{"num_hidden_layers": 12, "num_key_value_heads": 2, "intermediate_size": 256, "hidden_act": "tanh_gelu", "norm": "layernorm", "attn_scale": 0.177, "init_std_qkv": 0.0173, "weight_decay": 0.045, "doc_mask": true, "train_tokens": 105800000, "dataset": "wikipedia_en"}
Each number is 128 + 32 x the weight over its row's rms, rounded and kept within 0 to 255. Layers, rows and columns count from 0. Numbers have three digits each. The size before them is the row's rms in percent of the matrix's.

# layer 5 attention query, 64x64, rms 0.237, rows 0-63, columns 0-31
101:131066155144158093112147142132120152090146180147143144132071166093074094181127135070104131132066
113:106090097100135112166111143105142160190175130132186143070163128098152131178135058160109080146089
128:124186113132108201143099107143140137131108147135159114160097131133065124189082086108143146161094
105:079102133090131088166121104082101193113094088143111113108140179102165139148124133122091121122106
105:161148121156146135109139143124129145084192138065167168142133071138129124065143075118160140223163
092:182093184180135119113092101121151109140144141146077100091116150090142177105114184112168124077077
096:116150185117155137156132154075100108101087153131141120137155028134140133127130143105138150131080
151:119086196097087039146131148094152137104127117152152117100134112107160136131103148125114120108141
116:084130195096079083137174146149115143113079100075141137141147148132109147165157136145093134071178
099:147148142134087149171151139128172118090121137113152131154149153102064115099105145128129092060108
110:111076147112144158182174172109126180127102119102079135122113156128157163095124179100137150102134
096:067103096169109154084106131126133150079129122098132193132124151132142069106139104162141191062073
127:183108133086135121089170109156090145142072123165090082083161147158109156104089117115068166062124
105:078151145145126095118117158131058129160124130175141071126107061172157106114159102153142070155088
084:165125105179133129120123149114092088155099167115116186131161154139111059109116101133234126144158
101:116050201145095120116146098142079109082222132132137149142093122099068156163160132145080126106138
088:099121102148149162165105131111143122100056143065170093138131129173128145151189081141099121097160
108:095120180105152062098125131111157208109118152159162125100120159143087131080121153147041154097127
086:121139133134147090121085161067111123171158112155124099118134069126151194066080147147170119138107
108:118109161077115104118104170123143114133133180123135091097188122076112151182118156152147120124096
084:060061134120112108104123103143082110090181076170126112105109167118097106116135105112060118128146
139:099132088139132176096106120140121162168169178123115143167120100085112122159155109124143100212112
102:162101151089115137111172120108066146125086089067124170160107144128176059073187174131094149087101
112:122149164113124078102123206142100156113105089122094163152096084058156100156129113120170134165073
109:156180120109136165171138098118169133165039064184098159135103125128101098098168130082121146134145
101:125138194106165123165081191099089107124163114081119141165122109091167158137127160122212071154113
114:168159095148076090146093158138144122133169106109149179137059084134126108130130159185178104176136
107:145187083080120155137144107099132117122106095128134123126142097142143107179124112112148110145163
104:197130105131184133105163099143134128118177193165140075161094127111038134161166129152147169177104
110:146100099114179150124165082163118144136078118131081130127126193113145160125154119109116151011143
110:089130101086123131083134145158100086128139116113094191180078164093141141153117139101127143113149
077:128011155104119099080103109161150156136113160177128097160137139160091157135130142059168137139097
101:160122102110137123135094106189116155183179155134067119067168107091140166132070164144100092169133
089:119056190125075082125141172118152057124103124132181131128078147125125167160128117113136107130102
107:115104159081097128154151132117161118096100141139158126165183154112110129170149190099142130080127
098:191117107134086110163099169124155130069164140095055139120176177072090154130113129123145104103100
088:166138111155137125145092133156117117117083160115110069135098147178138127089176169161081031144218
086:149129093192078127125130093158142137149210124138156067129139143144161144113091111170124150140086
105:098157118105153122133108136045097127152109191163165128098164098139151102149149182125109136115156
097:096101168143123088132182157118123120119106118091170142117150106131101106126115085143131184147100
085:158125148093093069195120153137118143131125094102125176061126150132143157139109075147148151152193
095:151126183129160087078155155108142165176099105167136153127102098147126109127153158122110155198111
087:036092126163072045132124132095136098164159097093112111185129139085148135106137136156165118137081
067:119188138085175098096143130165144118052141136090112125163074123179090092101166083099094076122134
089:127093137130084144114195115159131147157072119118103113117136135108158080109121162148092137087152
088:098075138085075097126142154158166146095162124100150149130137123095117208130127133105123138123118
085:148064138165175111106134071111091133146166131154170079122136109196147140074157078163123086166132
096:094167130095098096183166122130116108083206093108154182172118144130133154120091139096090160171168
112:119117156139181166118123129148078143147112108190134139147079166132144056124138113126088138149150
101:190152141105110137178159169155106143114124180104119068106158160108146128165132101182134152087158
081:170142118136113160146090137153181072170122108097080118147122150126192085107104168112166120154130
082:092153156148167191115176147154170130147113063170185093119151048149126093106192102182078088163146
099:124089129066121122172112128154169119125108114118155116122166100148143127199075090121141160094110
083:117121095090107176173185120138108113162155151080129145145186045134154093122111085155128135116172
112:118122109185109169097149169142141110065126113083108203207083130164143068134147158126152111142184
092:152154166163064110177137160097111128160133095144091131104116105110164135141119144121140176121087
077:140085124121177155139121106084156087190119105151137106064184166112129151062100130148143081125102
081:135104101136135089131096100121134148127074114126178087118165081095101154158084092076129162187123
069:119093097145136114098112116123110147130103100117080082104145129116166206105177100165099132067113
122:135093142081083145143096151114212124098136190123136088090195177100098166167114158120119128152086
065:102102111164200118058138161085145132178165124066098117108159090147135196104054075117123129159136
082:157147158148107127109160112134128117113135120159238167140060142099105095164177099137061101147156
096:120125120074108115131138137162148105115127205155103138143214095136156133088083121133130093079143
110:084095158067067085124083136080110125133093157128128151066181140085151139089126122102113178097091
# layer 5 attention key, 64x64, rms 0.231, rows 0-63, columns 0-31
100:120104125152098133100132074007149164117195084151168123155115130091068118140156155162107092135118
117:197072106112162173071092156130153190085079151113132159143115090134081165113140114138122109124067
112:110189182120114158129142092142201142067122111126111098155148159113136113134129048091137145192129
097:098134084178166127110104097121096119149129144114169044123102123139063178100131087152113174122107
106:113203108190110147137168127129106087173126094076119186167091139221172143127144152166130101071125
102:139104126138146098128123174093121119140115157126067106112115164110175121212106125125163124127096
106:117148149139130097149087141148070080153165140071138050150127093116123171075141133123189121210174
134:162125150088094063135111149145082114140107104143097098102121152158123165110078096170122191139080
102:115128145178131181178143054154111144060158157127155168131127160079121126126113140179133146129122
097:128146185137134138139104180121149126096119115163128145111127154116118155120104061138114075121173
098:106123133161123120123115131136107092115193115068159133125053185123127112122121163097222132065199
106:121096164142113145110173182162140144107121057124054153130062188149133134163129143132187141128148
120:103138086059128153149129135072113157160052141133119087085195132081120167101117126116078128161131
121:120106142075161076121165131157118096205136139127091074154136111157118130108114120121135156161148
089:120129073191106214164106096099102105164150133125136196084146102132134146111162131115198136120179
115:124105136207161133092106093098149085124175168107163156103105105130117145132112142154112093129133
107:199130155171090142086231128144125125151116135150079102130098182131114145179088165120141166078144
104:120151169061107079087151116099119128139126090132134060110139165152077137104119165176101174121144
087:133118137162125115096063189117149142129145169142128141087157108164143157109102170130182161091132
110:174123132080112157107084129125112100107071137136112108094148133100055154135070120149118136136097
079:076146109144154130118178113100144066158088123127133132102162102150130114074155144135090154117160
116:150125115143125146085144070144175149105158188112174161119111136150081088150148118089128045168119
116:132099130165116095116114149133108100162154116131031084163073143095162158139178143142120102108137
121:118116166094111089060098147117074087164163140100151120161075085151104125089139165130139147116127
108:128119117113120136118170092114106124124117145142158087135102114139160073171199187091138151168181
120:140155137195106112120078106112093118160192159066154162155105099100176103126159106167197141112132
113:143090103188108118087070149154149128156216156125175134143115116168145090201169140156107131144140
108:169158141148088102132133127153160120123155117084141155164073076116140086186156142089111160126144
101:091149146130123118098144068078150159147109111181125097134131186131165133118138120055087100152139
094:098071133126111185148134152089115145109079106145090127158143226071151135143158132124126130036133
108:098154117094045117130101070133083137124101141139174160159119106169085145145154090132134146095108
079:148099155046093099127126122125077112121112085102128180066103143056143128100125123142156164180093
092:116135133087135097146157127127202111172099150090142159141124104133168130063096136134121158092078
085:170178163180094101134108137099121154095153129155135158110134163073154114151077158170158137115119
097:099146132174096126110089090128091117163099123163122104109117142139072146153122129169097091123086
092:120100132123159188132119110100155128178132131113150085159103119101150123180135113151182120075159
094:106085145109131083107174132057096043159090117116148104143138149119134076141116048136085131160142
077:125125138141127137146131078098209122153117123134103184097085147109182146139147077169064141117137
113:157052113117111128118161118169127127170163107127173146116104101093164191040119149110135110152150
108:119151137180135150099121125123092120086110128130114062134110151077132141112082171132124139096091
096:169170106125148131158171170112139127138117064104127122162175115168197097156159165154057112137106
088:153126128124139128150158092160154106127167094129123083138156036103201142121103138131115140133183
091:121086115170152155079076156056123119090160125133144152096085163045158144124090162102115101142097
075:119130189126141111143034112151107123136120159128185057151167131154108116144136134119084142191182
100:132138147161142120120121106106136094150070105124103112106176141145174112086078067076166132127120
081:139160132182168103170143106099134106146197165088098118116129143102185185136120126139100123105094
087:055128161117127076170066196117153118145148135106061146136140143157149124097153094106075136131119
088:169183151130138121093189162144078091091100183081144148110105135120151103163129132171146110188051
085:185153121107149058087161123175155111162147141096104101096180077161148111103113107106123097148118
117:134109118100167122156165093117190097201114118151148121125205140134149103131071122157146132136146
083:158160109105139114123114095116115098126123029171140110140089163078132062128131107108142110103100
092:143197168138103099181148109097138139121145194168128139170097148143062217126126138111134146142090
094:166125121136136093168115096099127143132082165144141139147157167110047111116132143201103189102078
089:122169069121095139094071101086122097089075086126127114119086179131062114120168194130125122130164
118:130137145135118167085053084108094160149149105137207159110095143147131109150188118118141097212137
097:189135096151116157140132164094158093083136084144197180119094113132116154120154176170184075073143
095:133156148121090116143142192152170135183147109110092126131116121096162143115076106087150152083123
087:093167087232105111185157098164137146186143162122123097104131105074153127143156166127095165116164
076:085101119148138103145143166127104096135094104087048092087156150118132169130120146099119148095149
106:130131092162110106159112092104067150177169107116096095103123119144134178119093090160130177071128
068:091178137095101136151146156204105147150182141092100152139144151093163169099129147139092179114151
083:140085151176127104102087070153127137076231176141144083142110107153080135111151095138110097139130
095:132148119063083144157148158136136076170081129142098126115121158162149095141077172106148115120083
096:162074119132190145138133165142132094108095140130073099067131153114173140116112165114102146098141
# layer 5 attention value, 64x64, rms 0.211, rows 0-63, columns 0-31
116:107075097183146099170196153111138090135179163130157089131135154069146113151129148096146189104085
118:141202127077136122132172095185097134127154150084138110142112137160103184115162146151133176170111
109:135118094104082133093091129121149154128123149132107103056053191157181128150116124111094185098134
095:160175154092147169135144114171112164112115098137165130107080119150152149147167146156093172138137
105:147153178127149145142087096161139162187104111145141164115141183165148109083103113111125150105118
117:132133162141116103112148150136184148115092155126133047113136111165161128200172118108121109110104
087:060112126210141124141156152114139143148159118089140162106186145112196172147107172130120143132127
097:136068164118156136099141137150190163152150150114140111122096128121079097154142131156106129069145
092:116124143161085088121125226110103093074139136143126212075116128116172117122136130123123073119115
103:101146115163131177126091117140145123130158095174171123125174152098123096082129133108105112133151
096:068114102144135123094121208178143136154152152158120065150136147121102108060120143075136115132150
103:153168102125084093133142118112158092169145108113174097115110124122111053076120147119091151136145
102:140108180136087162087141143100092106110156145173088100113079155108136126145144131105180105086100
098:111075135099146148079098136173150133118184160121149064118151084153144097159149124115148106121166
117:143147104047111137162110108130140169126105172139157056095084097136110145156125161118057148092128
105:141140140125148129120144149066173129102104155133063089136107159123121102156189103103137184115149
081:181135118151140147106131138112085104076166157150152225171160146130081088067136118119169124127146
093:143114116092119134145153102112103080190153157106193061092094158100128115131156179157079119092190
111:114077152177113139110115176124166153119100124154152107084125106113166091105122115127137164126113
103:179152134136143127117101117157140156162099086108144066125065148134144116181153164144125161111094
073:108145128075165174098120071131126152109076104119193167146131081112132118103097137210087126114088
100:115165147109085184145143080168159127128120090087177139147144049141032119137123108166113150149105
097:093068092108060078116086175115115137204132115126106078154148139082112135116128108115156088140140
080:111161169163148133167190147116119099161105102129165144133091125134121111130114162118153118057112
115:134172139089110134128132108127114161110088138115072205100155118143133085086110125124120136159116
115:164161097109087098102110083198127139176198116131192128181091107125117133117153161129102102190094
126:121109163098134132062134144119090126147133151155112129126091175140127125222174170148187127060146
111:142130113063133111119092118113130120083101167075085147111091172137171153157194115132173160095150
083:112101085199162107172106116144119124116123065134088174082147099108119113129140101175099074098117
111:082120196134099144129099167164137143154145148106137117122096157172152098171113142163150163174169
107:173175133058097145139138115124174129110057140176101116114103153128137128183182103136104116150159
103:131135184160137133151139149111136103166156084144162126131131151054134090133146096169165136198111
094:097119170133155109192163139140150099169143143115140144050186185120093120080133173124137136178120
083:086154138136122151198123123094117092142142122097134128166151176147078153119179136151110082180098
100:101141118127122089102110114138126155146087133167165180176103130127166103137112162178135168118162
092:159100113100121131149060156103098163087093099131081132165125068128170126130112075159156067176117
091:135093176089157180146124143132097125108120131152151097107115087137153159192198134173160053134101
076:167164085176198125143155086157142126109152096084118107134101086152092153108137124095092110176119
074:161135107135135107081175158121107132143112173110146146124136109109220095117104130140120190181150
110:166183121126113147149124117174167099061151040091188093128130165181093155104138181127061139142149
095:142200124141119152207159083127132118110122104137127084154136114179059083115134128160098149126110
079:109098176100158144030140141174145122144143175112071126195110131140068125110108109078156125091131
110:112060183161135193147109151112136089110114137088105132063136191126159144162174108169102100096143
112:128106195115129130095162069106125151167073121161126145102085173146137122129091091089067124186093
088:101048142138156153114145107071144142095136092180153137128170149137107176136166106151133071134115
113:124149141155137125180176123171150206177144085123131124127137133135109130071109178105120121127096
087:087135105139129152137131102091114183139131121097148140106136104121111116166126140117145068116158
108:107061136125169094128072173111089114111126164178106057132139160099170068115130123117113159120141
096:097149162090181160120083169119114144119117158108175153174113082138131090237128111153061138108170
081:155122148140136155118140068090152143153132116108168084082120198153161102094121141167104064156152
109:218141139166137171133162123127098082137143103108099066074098153123144168110081152098105135152060
088:152121127111182154149109166135126117136116112154158113095056174164159136132144130115103136158169
115:069081071140134075147161104180120143122131112133142169167163061114084184163156132136102179129138
102:134161039123098125135197120145080102102109161104133166073121050080101167178120109168089135115108
124:111152061157152052145132127111178139096162142091168154134136081144120136153144147112187131096154
108:093057137132119173135094158110140088133155150150117107108159132085103101072107103133094040120073
084:116123188147136161084191140127148120216107148139116089186117178153149115133120081132147135152085
093:166125073066128091114087109149116136134117085101137125167125121125148147147082135122151137212203
098:169124104126107165114122133136105195205111112184125151125099142146141106146066090155126125107132
080:132116099141182133062058114128116163141147120152126155148162136111157111146131113154099113111179
101:114129177114121175162144125142187175180112147096154163096069130134180098142141158124086146169114
108:117085166144114194123105138175150132119106116130085043123164154149118062088142170101166086128112
091:046108155161171129064096134107142146162174151112143113113178118118094129067094152094131120090162
087:163161108100131127172185116078134117143143102079133144122103099081103112109156127202099068123158
# layer 5 attention output (transposed), 64x64, rms 0.185, rows 0-63, columns 0-31
106:121170139084061128103107102129134145103106134151190198139092115206081116151109174096092102155169
104:191083080133115101107123192098127118105097151150129109112077141149079107132093119060110092106194
109:162118127170145144149129134109169144117207142101147176160152109130126111151169174145167075165142
086:103079137160180111125098191121094090119146153146126180142141078097137126093117084143167061161142
098:103166145140070183144110129106177061127176152077131125165111131131153202179107115139173089176113
128:106142082176121170138074142102060127114206158085161190102100111156091125091142099175133108147149
088:177127089098123147128149082165180119174109144170154111119164107143107087154131128142116123138108
091:167190141086141145122120152121063138134117121100100158158131097150190106095160087094140120230138
086:151080123081183162148131059105158190131095175095148092116193146172134135122115119150091147105161
099:066120107154080132135151123137101100153124146125103189116088141154111101149097123127137113087140
099:196118198115129151174083140091097092128112130127101190125133151119160135170151144121154113152120
100:077144120153155143093102135138095135113124105182128130126095143131102170112090166103187131136122
095:145163219148133072174162122159147166138112135103139112131137090136159130073138148204099144151090
097:141122116125171090154119117119073087135108075124103174112108115079176104083161111168121132139091
124:103145109198166152149165136143136134125181103075146174188080111130152088148185137132183103175157
097:123096111173084071109089105124112125127189147069175167150131099144142141153149139139140099150101
087:117084168114107068133121113126145146123084123121055095119155197115159164130093140097131160122153
102:118110145120138092143094164134120143119162116129113171119098022138147112114152174076198116151101
109:111134070105154179135099109133085126131106163063087192156172141133123132099159147127140089121104
110:083182074102128153158144114072138122113178125074169147127142107145095132065091108095152098148152
078:113118086160082123126147185161141104149101099123079143103155136167132136126129118126140131133197
085:093116066153162135103088145113094162109105108141074092114121159058146114111083113108144156077108
090:153156113138135179124133125095114152112088146108132104174094080115121136138151164138143164109087
079:128162118108126121122110135118173196116171091127162154103145137160145115099086158118151160170104
109:111055082162112136128116148136112089187153203141149132104117179155162178168135131155128112085145
106:135156105171202158122140217062103192121058134139113134115125120115130120135128126126154142100160
122:155158130152149089218111144135089106138139140088135086155159066173164119054106152152164107152163
111:138137099173188104129138118145170177107152108158170074129120093123108124073111127165084158174108
088:170161163086109161066096102113130113159091154139123141143165150179124117113115083023112143163099
117:166129094111182134169115064128095109146102102102077115145188097118155126035106137133147127086112
105:110107188195168112138130173114063132077199120092106144140108119125164067105145142152142107167112
106:084147128082086159089143133131096106094054149121098103158159129189106140101033104073116137106122
082:116156088107043123116159100180162123138173129140167094158124125138089122232123108159166123155123
087:081142115166064141075091092128139099154172128136172150114078076171105124137098109123157113095156
111:116132152128123172176121138153134107136128120105075107125130191118197164140094103114165153141105
099:133152093210213170129137142101098128144180128090174113109125150104125128088172077162128109128161
100:110130111155167140130129089128154148145164085140138194123141188112114094103178099113112112136155
094:089134123136107042067136150088094110122109132169114124073085086077059122121102124126083147077099
077:128089162201176107131110148130157162124094112146100087117171100080120139110162164149130108104120
109:113089124154114101073080200081101149142108166210127128104101095142133112140137133092199114133084
095:102138130060095074058135210118172163112111153185147113098113157072109170179114132121138123153151
071:145097112131136126195088121128034098135075131106150148065078138124141146143190150191093152086122
101:144143114143163099102124099114099159136116133107156221184088145113121075160196135067089077190123
118:098071097123095166095113091124143067156139128154160126114118160204068169210131100166090112113178
078:112166186126116113071127163104122091119153105093099191139133099149100104135151096081166125150133
111:128096071107151080123088176073110143103147202160162113104161101140082117127081114155163118208153
089:128122157091091066112093153131127069095203068156113124100139139133164129116115102167161144190092
104:108109166134108082191137066121188149102133117043178144142113098168108149128119175119109142163121
094:133100169165139092124115086166132098124160044094033158138138171115195139117128126124186188114116
086:140093145064130123089064118147150168139186152163164172120154116146147130210185119117097102178100
104:110138113070156134088117112133141172132099131197140106092168119145030135123173092077082145114137
090:139127151128059125093154112059165113120150147120062144120107168102141166203141100087142146065096
115:124158183186108100150176210131118123115152170129100118108066151153125120119099145165182086126207
111:140148182142135101133171174171137124158105104223122083144192139156146104086114130101143125119183
137:070169148119087124157114132108065102098218084098115118143141094163169141068075151131182103140118
107:186136121093157063139118085146066124125106143112144095128163043116111095103168108165113150163103
092:146154142083133163125097046129119115114090169133114162106142145151069129119145149095068101108122
101:136095183206161188164173142118161130146163127195172105137110173083122126133124139146140130084096
102:168109158064174164137149124129150101133123177173088123137200204075143154114098116118115115143101
082:172090155193116116178133183180144050147144085126095162134112128096193140132157126129139117101129
089:090095059101101129077134117156130091101145104134092177167102108107104127178186125098137140133095
115:137165067066092100103121130109108188087124119105159173105124146121084109132181160166116144152101
102:137157132127074149143115114162096055137120127080161144141086170170117164201150136110106157175091
082:104142169094151158121110129130195168099159158205130172129145106144110113145135105103158136137085
# layer 5 MLP up, 256x64, rms 0.231, rows 0-77, columns 0-31
087:123150165107122077127136094147195110110134125119138155110104108144159147166098157183175114053175
090:120144098073098155116173074126136056132101138184081114115101126102142189154104116150152074139083
082:118125112038078126154128130133117157109165129113138090089122129088088138079175109074181147068096
091:154135184111114172117133171177110134108087104078136085089132086077158121073134143138144135131203
109:120131131102068136094110124135100184124070090097081141100132161144133163139098135120073079172121
104:130149111073122087115201109111130130100121143122123042150147151153114120097096204164168120151158
108:141115124127139153106132087123070176131086154079187137136163075149110122071046113107121131120127
101:073116196171195131116197109108126121109092098159099128157091106144147164155129090149092159145170
101:114179140151170145125163148111108062147109099136215072155108142070131122127161068150141126160097
091:147102129074136143074128100130103171162151138141212143091112135112132141143099167180138184153136
107:123152152152089132101102186108111094093062114148136065150150170178082144109180054131131138136113
132:157158093079146075122113149146131137102111118154095119125131138127104078154153119096095196204192
107:140170161147119104116099130089155158053084092167156090113141104107132147175110093132103160131116
101:148144121086165108174114131143119104079157149150128105137114148079146111156204146144119088121145
100:072184160141126083101134134120160151100147078144130127092097147126134150103095096145145151146148
102:122179082064108080127132160111121148136151125156078129117142175088100129099180119122128147173166
113:102161148077103175095130174136064124106088169120124124136144064055114113145126186178105093147137
088:069144170170134147099146155106125099116136177113137106179145076162112107101063128154121124132050
107:159104093106097110167168127128087156133136121172130146116131127127173160139111145110076151155135
095:139134126143160096140162130214080091085141034143198094161153134112163092148127126174163086141120
103:070132138100079059115130131139078118169125126124125154190108157093153143115081110172157167111131
115:155189119154164071172051119084095151125058152130113101126141097139120154102095117132125105188145
099:122122139134123164106121106090055146108166168124116134157141081143090154122088148130121047116129
112:138135126125185149185143126133120079119159129132149152125152137092148168127177130159120197218095
111:131147147050077113118098117128105117159177136133147192109116103173097102094157122160100162125199
101:126138129162117133126138141153079100083114136174141149173141056130134111084193107144089102078117
109:128113126133124082143153137178125041133152115147088075190140116104106116139132142142175173128073
090:154149169134138133150161155144042137089101101157085158144094116099118125139152173147100065127077
108:169123162053147125114115176134070147097115169145087106034110154126083136089132153133132165142100
118:200117178123128085098082140184109126125062126124095108120124145148125141119133145178146128131149
091:138141112126132109143104171130162146097152082125139108192145146098129139127179179170177152118114
109:105094141067105096085080156145090143084187149132123128161124056128141171167152123147119085103132
117:097181095144105120116106135122068076068160113106137167144151109130102114084102058161094105193107
130:138151103067135089141100164157097123151113165149132129114100146126137093175162146197123131129119
111:116168132145149150162134118203119110125117112075114161130046137166110166169152135144177102069148
093:065141162190117141106148097186130089136143167175108127111080184167106150097157138153162138145105
104:091075183115104110156132150137112136130130096141080097131130054105161097098134151126112142118124
115:101154170061123100158095151134097122121132111143110105091126100143116095164120148177132120144100
086:118072097117157206105144107182121073151141109118105162076150076140137148074146142152164062120101
095:119159178109129118167151171123116123110108073138100186117154138115104113114114117139142092120074
084:144114105125104165053094107091140095106095072130171119145146155080128137117130075173099116158130
089:144180154149144145110117136082133154091136186105156114121066184105090225132156141135110113148122
123:149124038148080146130107095164166179130181139083180130137139170168101131162078097132148119157141
110:168181108131098135117124101191160143123169121153149090156075152149153164164134108151136140148101
114:163159148131114034129117169105128123092082179166138071122143094147128141134191132143070108118156
107:150150127122100082177161169133136108206119144102167097062116126115130151114162068125089150183113
113:094131161062133090081065185142168151098194122082135129105155156101116137103079153191132100139191
081:132160193144091157099171113107126112105127100142088117140110106089112177144099127141205155118065
093:145094085093169178143126137141083190131092152118164138106159129139085088056134050137209122142171
112:120150072086178123143111135150128118113140170086168136178170161106147096166115070158123193168102
088:112139148187146146129108089140146134131092113104090129183119162068124102091089156136097164135107
094:115157108163102118110156118104144084153099132099087109118089174151122126165202141176121091152087
083:153164095139202131113086157087151127130183107145084171098135122189117112090082125185174123126140
110:166121125128100088108101159123108159109107186095176082125125088118144136095116106189133154123113
085:141072180108140080106164104095126156113119134155107156100133101149138117124126135186200136113134
122:116110146130129173129129120141112094123182155190136157094155063122149158123111092117152188111032
115:137154105113177115129094068072122092184127099164163110137195134127132145084138097132091090096095
097:120171133137199096136100206077173152170115169088148110109169125112123108082140103158117226133168
092:187114107140129098109107107195110118124153111143187107138082151116132160097167098152168081151119
127:181194100135140099148116190097095101200142177108126102116170111157190103071100129152139127127089
102:115135100117099174134164076150139108122138141136131136111122151166178108135141139206144153139129
104:147201150125121169131161145089117146106158186136160118108073077140103131149084085153165114062162
094:115109187100121102078114153163115096162105135210108105125065109121166120195134128159082126126107
094:120191199090119136130124155170107165111124094179150142134087147159144138131213083152103162061136
093:122165180189147108077139116120139060155092139165130147136108155190145167209096135155098133131134
104:135198117164187069112103123163088179109072148149122118106119116154149122099129158181099101140172
110:128167102084172185151144096150086162149074119104112099128171151166129149112122098120094181113164
127:089155198103110157099141162165103125153093187154136111123120140131101145116200157179137100154134
092:124149101162173136147154114075119086125067167144139169119090168184078073111089106181098139160184
098:175130113130235140147113131187135105171171154111118147128116063107150148123166130107087114115082
091:198093165047142198139137107120133085102113108162122131156123116100170118148152138124150098077138
097:117174080100103206111101163146066124087117108135121123150101160121202153125166086162138113099137
095:168174140084113094144140216102097153169077170110147137039134116086085108166101124170114112120164
090:127186175106124112053165049109108052143109171191136183115111120083126128101147114161142112117149
086:141098121123101171137139115189069129177094116129186094108163073187121138091111124136110121105156
103:123127094146150102100130126125142168120163154095109103122112159146108186112103097085145109081162
098:069177136080127112149149155097121175094118145154127112128130130194089085126131150164122127049203
092:082102095103157094158092173146107131165131149151157178160095109135183126132164133094137127115121
# layer 5 MLP down (transposed), 256x64, rms 0.213, rows 0-76, columns 0-31
103:105070084142135114102171052130095107150126117121115178095163153101129094127161142046170103163130
099:116052136075134099108100135139130149166103130150163145134052111109196133172106135151114093129055
083:144149170122080122136135106091127118075113100069121115124158161147189110146137126065061104159130
107:141128089128110110156078161090058141116108128090058177164108141170168075191106106092106159064115
108:149107103125117148091126075124105157156106080192085105100104120147121086112094116170100097101129
109:096185089096174076115157140185098106132158167106109114164139142152075064091146159144159104129120
084:148166168101136144191130104193156068157113096125117141141130168185177126122192140172160125098132
109:154156070099068097144109127166108127089128188150140170139186148165102104094114113102157068156128
121:134151104090086095143091149144094075147160143116140191139097084141145160132060146187152134070191
082:134094089096121164113103151131108145160100188144123124096137147131139195146121165155099153099127
117:193150123164152152114133095113141087122139088104114149075143128138105144137101151178097116146143
118:117113129125161142056103142153183155145127128165146088108116113193119162099120183125082123070144
126:139131151196154125160106088089086146125190141084112156142129138144173115147132103161114096128072
113:116134113089138138157160126157109066133157126081153079175117110154056156108128147165146129080126
095:108104117188136167106101149083175143091109107204085138132129136104158078119152128084114117091099
074:108141114072165077153108143129110128137128144153141142094054153097150121084159161150102181132140
128:168138084174101123069171109122085111158118099137104092151089181132122136077138101135205125068128
076:141068153136110159099127139111119136140108044144196148148074140135119104145175133094157151121116
106:148058155122136112141150111122137187166149138151119172103173132159121165092173168093158144143143
107:136064137127081172162099136079154138131107151171177117082160120177109124209116075102134180131129
120:114122174072182148133140148143070180110127122128109174062128104126128119068151077118136071078162
119:100085118161119148113153105113157180126093097106184182132140159119127148100185126077119152097157
071:157162106096095140175120089136150166116137145067185163102127077187139119170167144079056145148118
106:144157155119165109099203124143126122149126081073132151163081094130116067110119055101095154192150
098:127178095138117141134118137096134137156160130179150115079121166200118156106143162126102100058169
115:138080115051095111126106121114139184153133089137133110074114183140111152076083108100116127115147
096:186096158145170134077110123153155146130127117176114149117088112113156143146116112126143154088117
086:106143128139165159115164123082127111087078131070160092111138167166166144117154084159155191106149
138:123126118146103129155102104144156142124131161143183094147170115075151122131115129124149103169060
114:091116124184106164089137157101096137185130075161122162167140110123182110117077098179160153088129
096:130126151090136181199124095142136105093120097117150108160172131149158098064100134091094073133148
082:171126204105140130161195150129147100165111089210134130145128151114184110155132140148125124136162
125:172130146147152185149123126155133145141157106124164219212151140158110129162109147114155132184164
136:091145118162137125078110143155150118193126173137167135150125127183028128162129126108148100054166
111:154083156166119141117042086139099178140141171147076100044145133112150175124138099085127133111094
100:171115189148123129168105137096181184070087104097079135125135144136158115136155149133168115157151
116:124145119167136074085136117149153129072135071145179185138121138154054130047171161135128175092101
121:167133111085178190121125160149123119066092067076162129134132174118143174128076107080139139165171
093:093170173106173137158173126160125121117109055071081128137077131122148095129102145120169156166097
096:128132191136118127173135100155135135152137109086173174157136173062097056152083077085123127178105
113:149149140113163096138101093106096123126117107101111073143205136129106121089136118115143129065126
083:129113186126067116158147152144123126184107121131173166081136141152192078147166088181117183089142
103:120184134108155134110187151157082128130095108171109080150100096118163103067147130103106137161177
082:110111128120129164146146132092130124153103148086153083080197083144152125194190134125093153134116
110:138156139136113136182135089158152094142168132018173102108133111159115113174125179137115181154205
100:112095126103165117145138098155137093110150132100057127096140185147154128117142082109132096137121
071:124143131097132152181137116129170166146134135111140165142123167179142080158137103169129180078139
101:150116110108153192126107145146153088126138128154127171155118139122148154152133171190138101146098
090:128148125101045144149088074111172121130123118137133166175120118157110126189162104128074136157126
099:137132160118093121190145112170127114173112144150118165162116158119104080118165215127136132124110
097:119108166163080103116124178149189091139133141096088115169184159100094172135178122166162153124143
103:132104142173176156141094077120131183096149130181105093146097119142136078090073150105116116081114
086:128168143094155143138120161148154096132120159144102110159145131187125139163158118080104141166175
120:120141080129118103099166123129121090166094120124108111160149100090021121117196144105173130127112
101:089101119146116091094154088141124129161154126113146092110163148125149134170146222187153139102133
065:164156137100098175138136122154142087152112142199135166159092135184172105146200130129086182098066
089:126089149124143138150075138104121123097116119131098141099146102142150198145143118093101134131107
083:173149174128092186080149098108146175103112106154156124125117163149180030148134146141169112140171
100:152155157101121108150078104115151158097102100134079183132110124166100135127138128072120122201086
115:177093127148110108116121126108114139090143079120098127081137109153159119152130091209134132076109
089:129120096122219130142154142062094167135176135161150139097099104094134190104145185047118106129188
082:139131101121172087122213143116127093107134152134176142131118136117154133147151114157142174164155
100:121151154150103140143139109153113144197104145100132194087160159098102152139096178153119155130140
092:168116130126112133161199159137129153103188131153138157181110140182089117139119097067176107093121
086:139116158087116125092149135110144130100096090072109111161177126128177058080123105084126115158134
118:150081105118096192112098142166081071148141159116149128118123136115148148142149101137148107149171
104:117158099068065155110144122126070084140075106104148088133190113144198086150115112121103114155133
107:097115107133141164112107127136107152154116060128108161071151137129154115118073191102126169170122
083:136142121063090155120119186099146142131127113141159120191143104120158090092129139115073153141092
082:120149167104101151118149122124159119098111109094103134157140116143188098147141137070086100206126
090:054147179114062145095143110152119134116100156081173127099135131109072122143160156148118146123148
102:070151164172116121150142099170129137206117181139145103131196111073168152179145113170055123109115
116:203075125129129145157119092106122154107175087144114107122078141112136116132141104116155143180094
106:174082143100141102173122145160159129167132087131142070100130142107074094132116090147112117187126
097:123121153093098181081119090093116147135095065097115106157115139149164133085185125149076166124116
078:116154163104105127125201160105157156168098121138111082160145106189102111131113104079115133115166
111:106119121118147117120138111117102119203077139171132124150100155135116112154116121075083164090106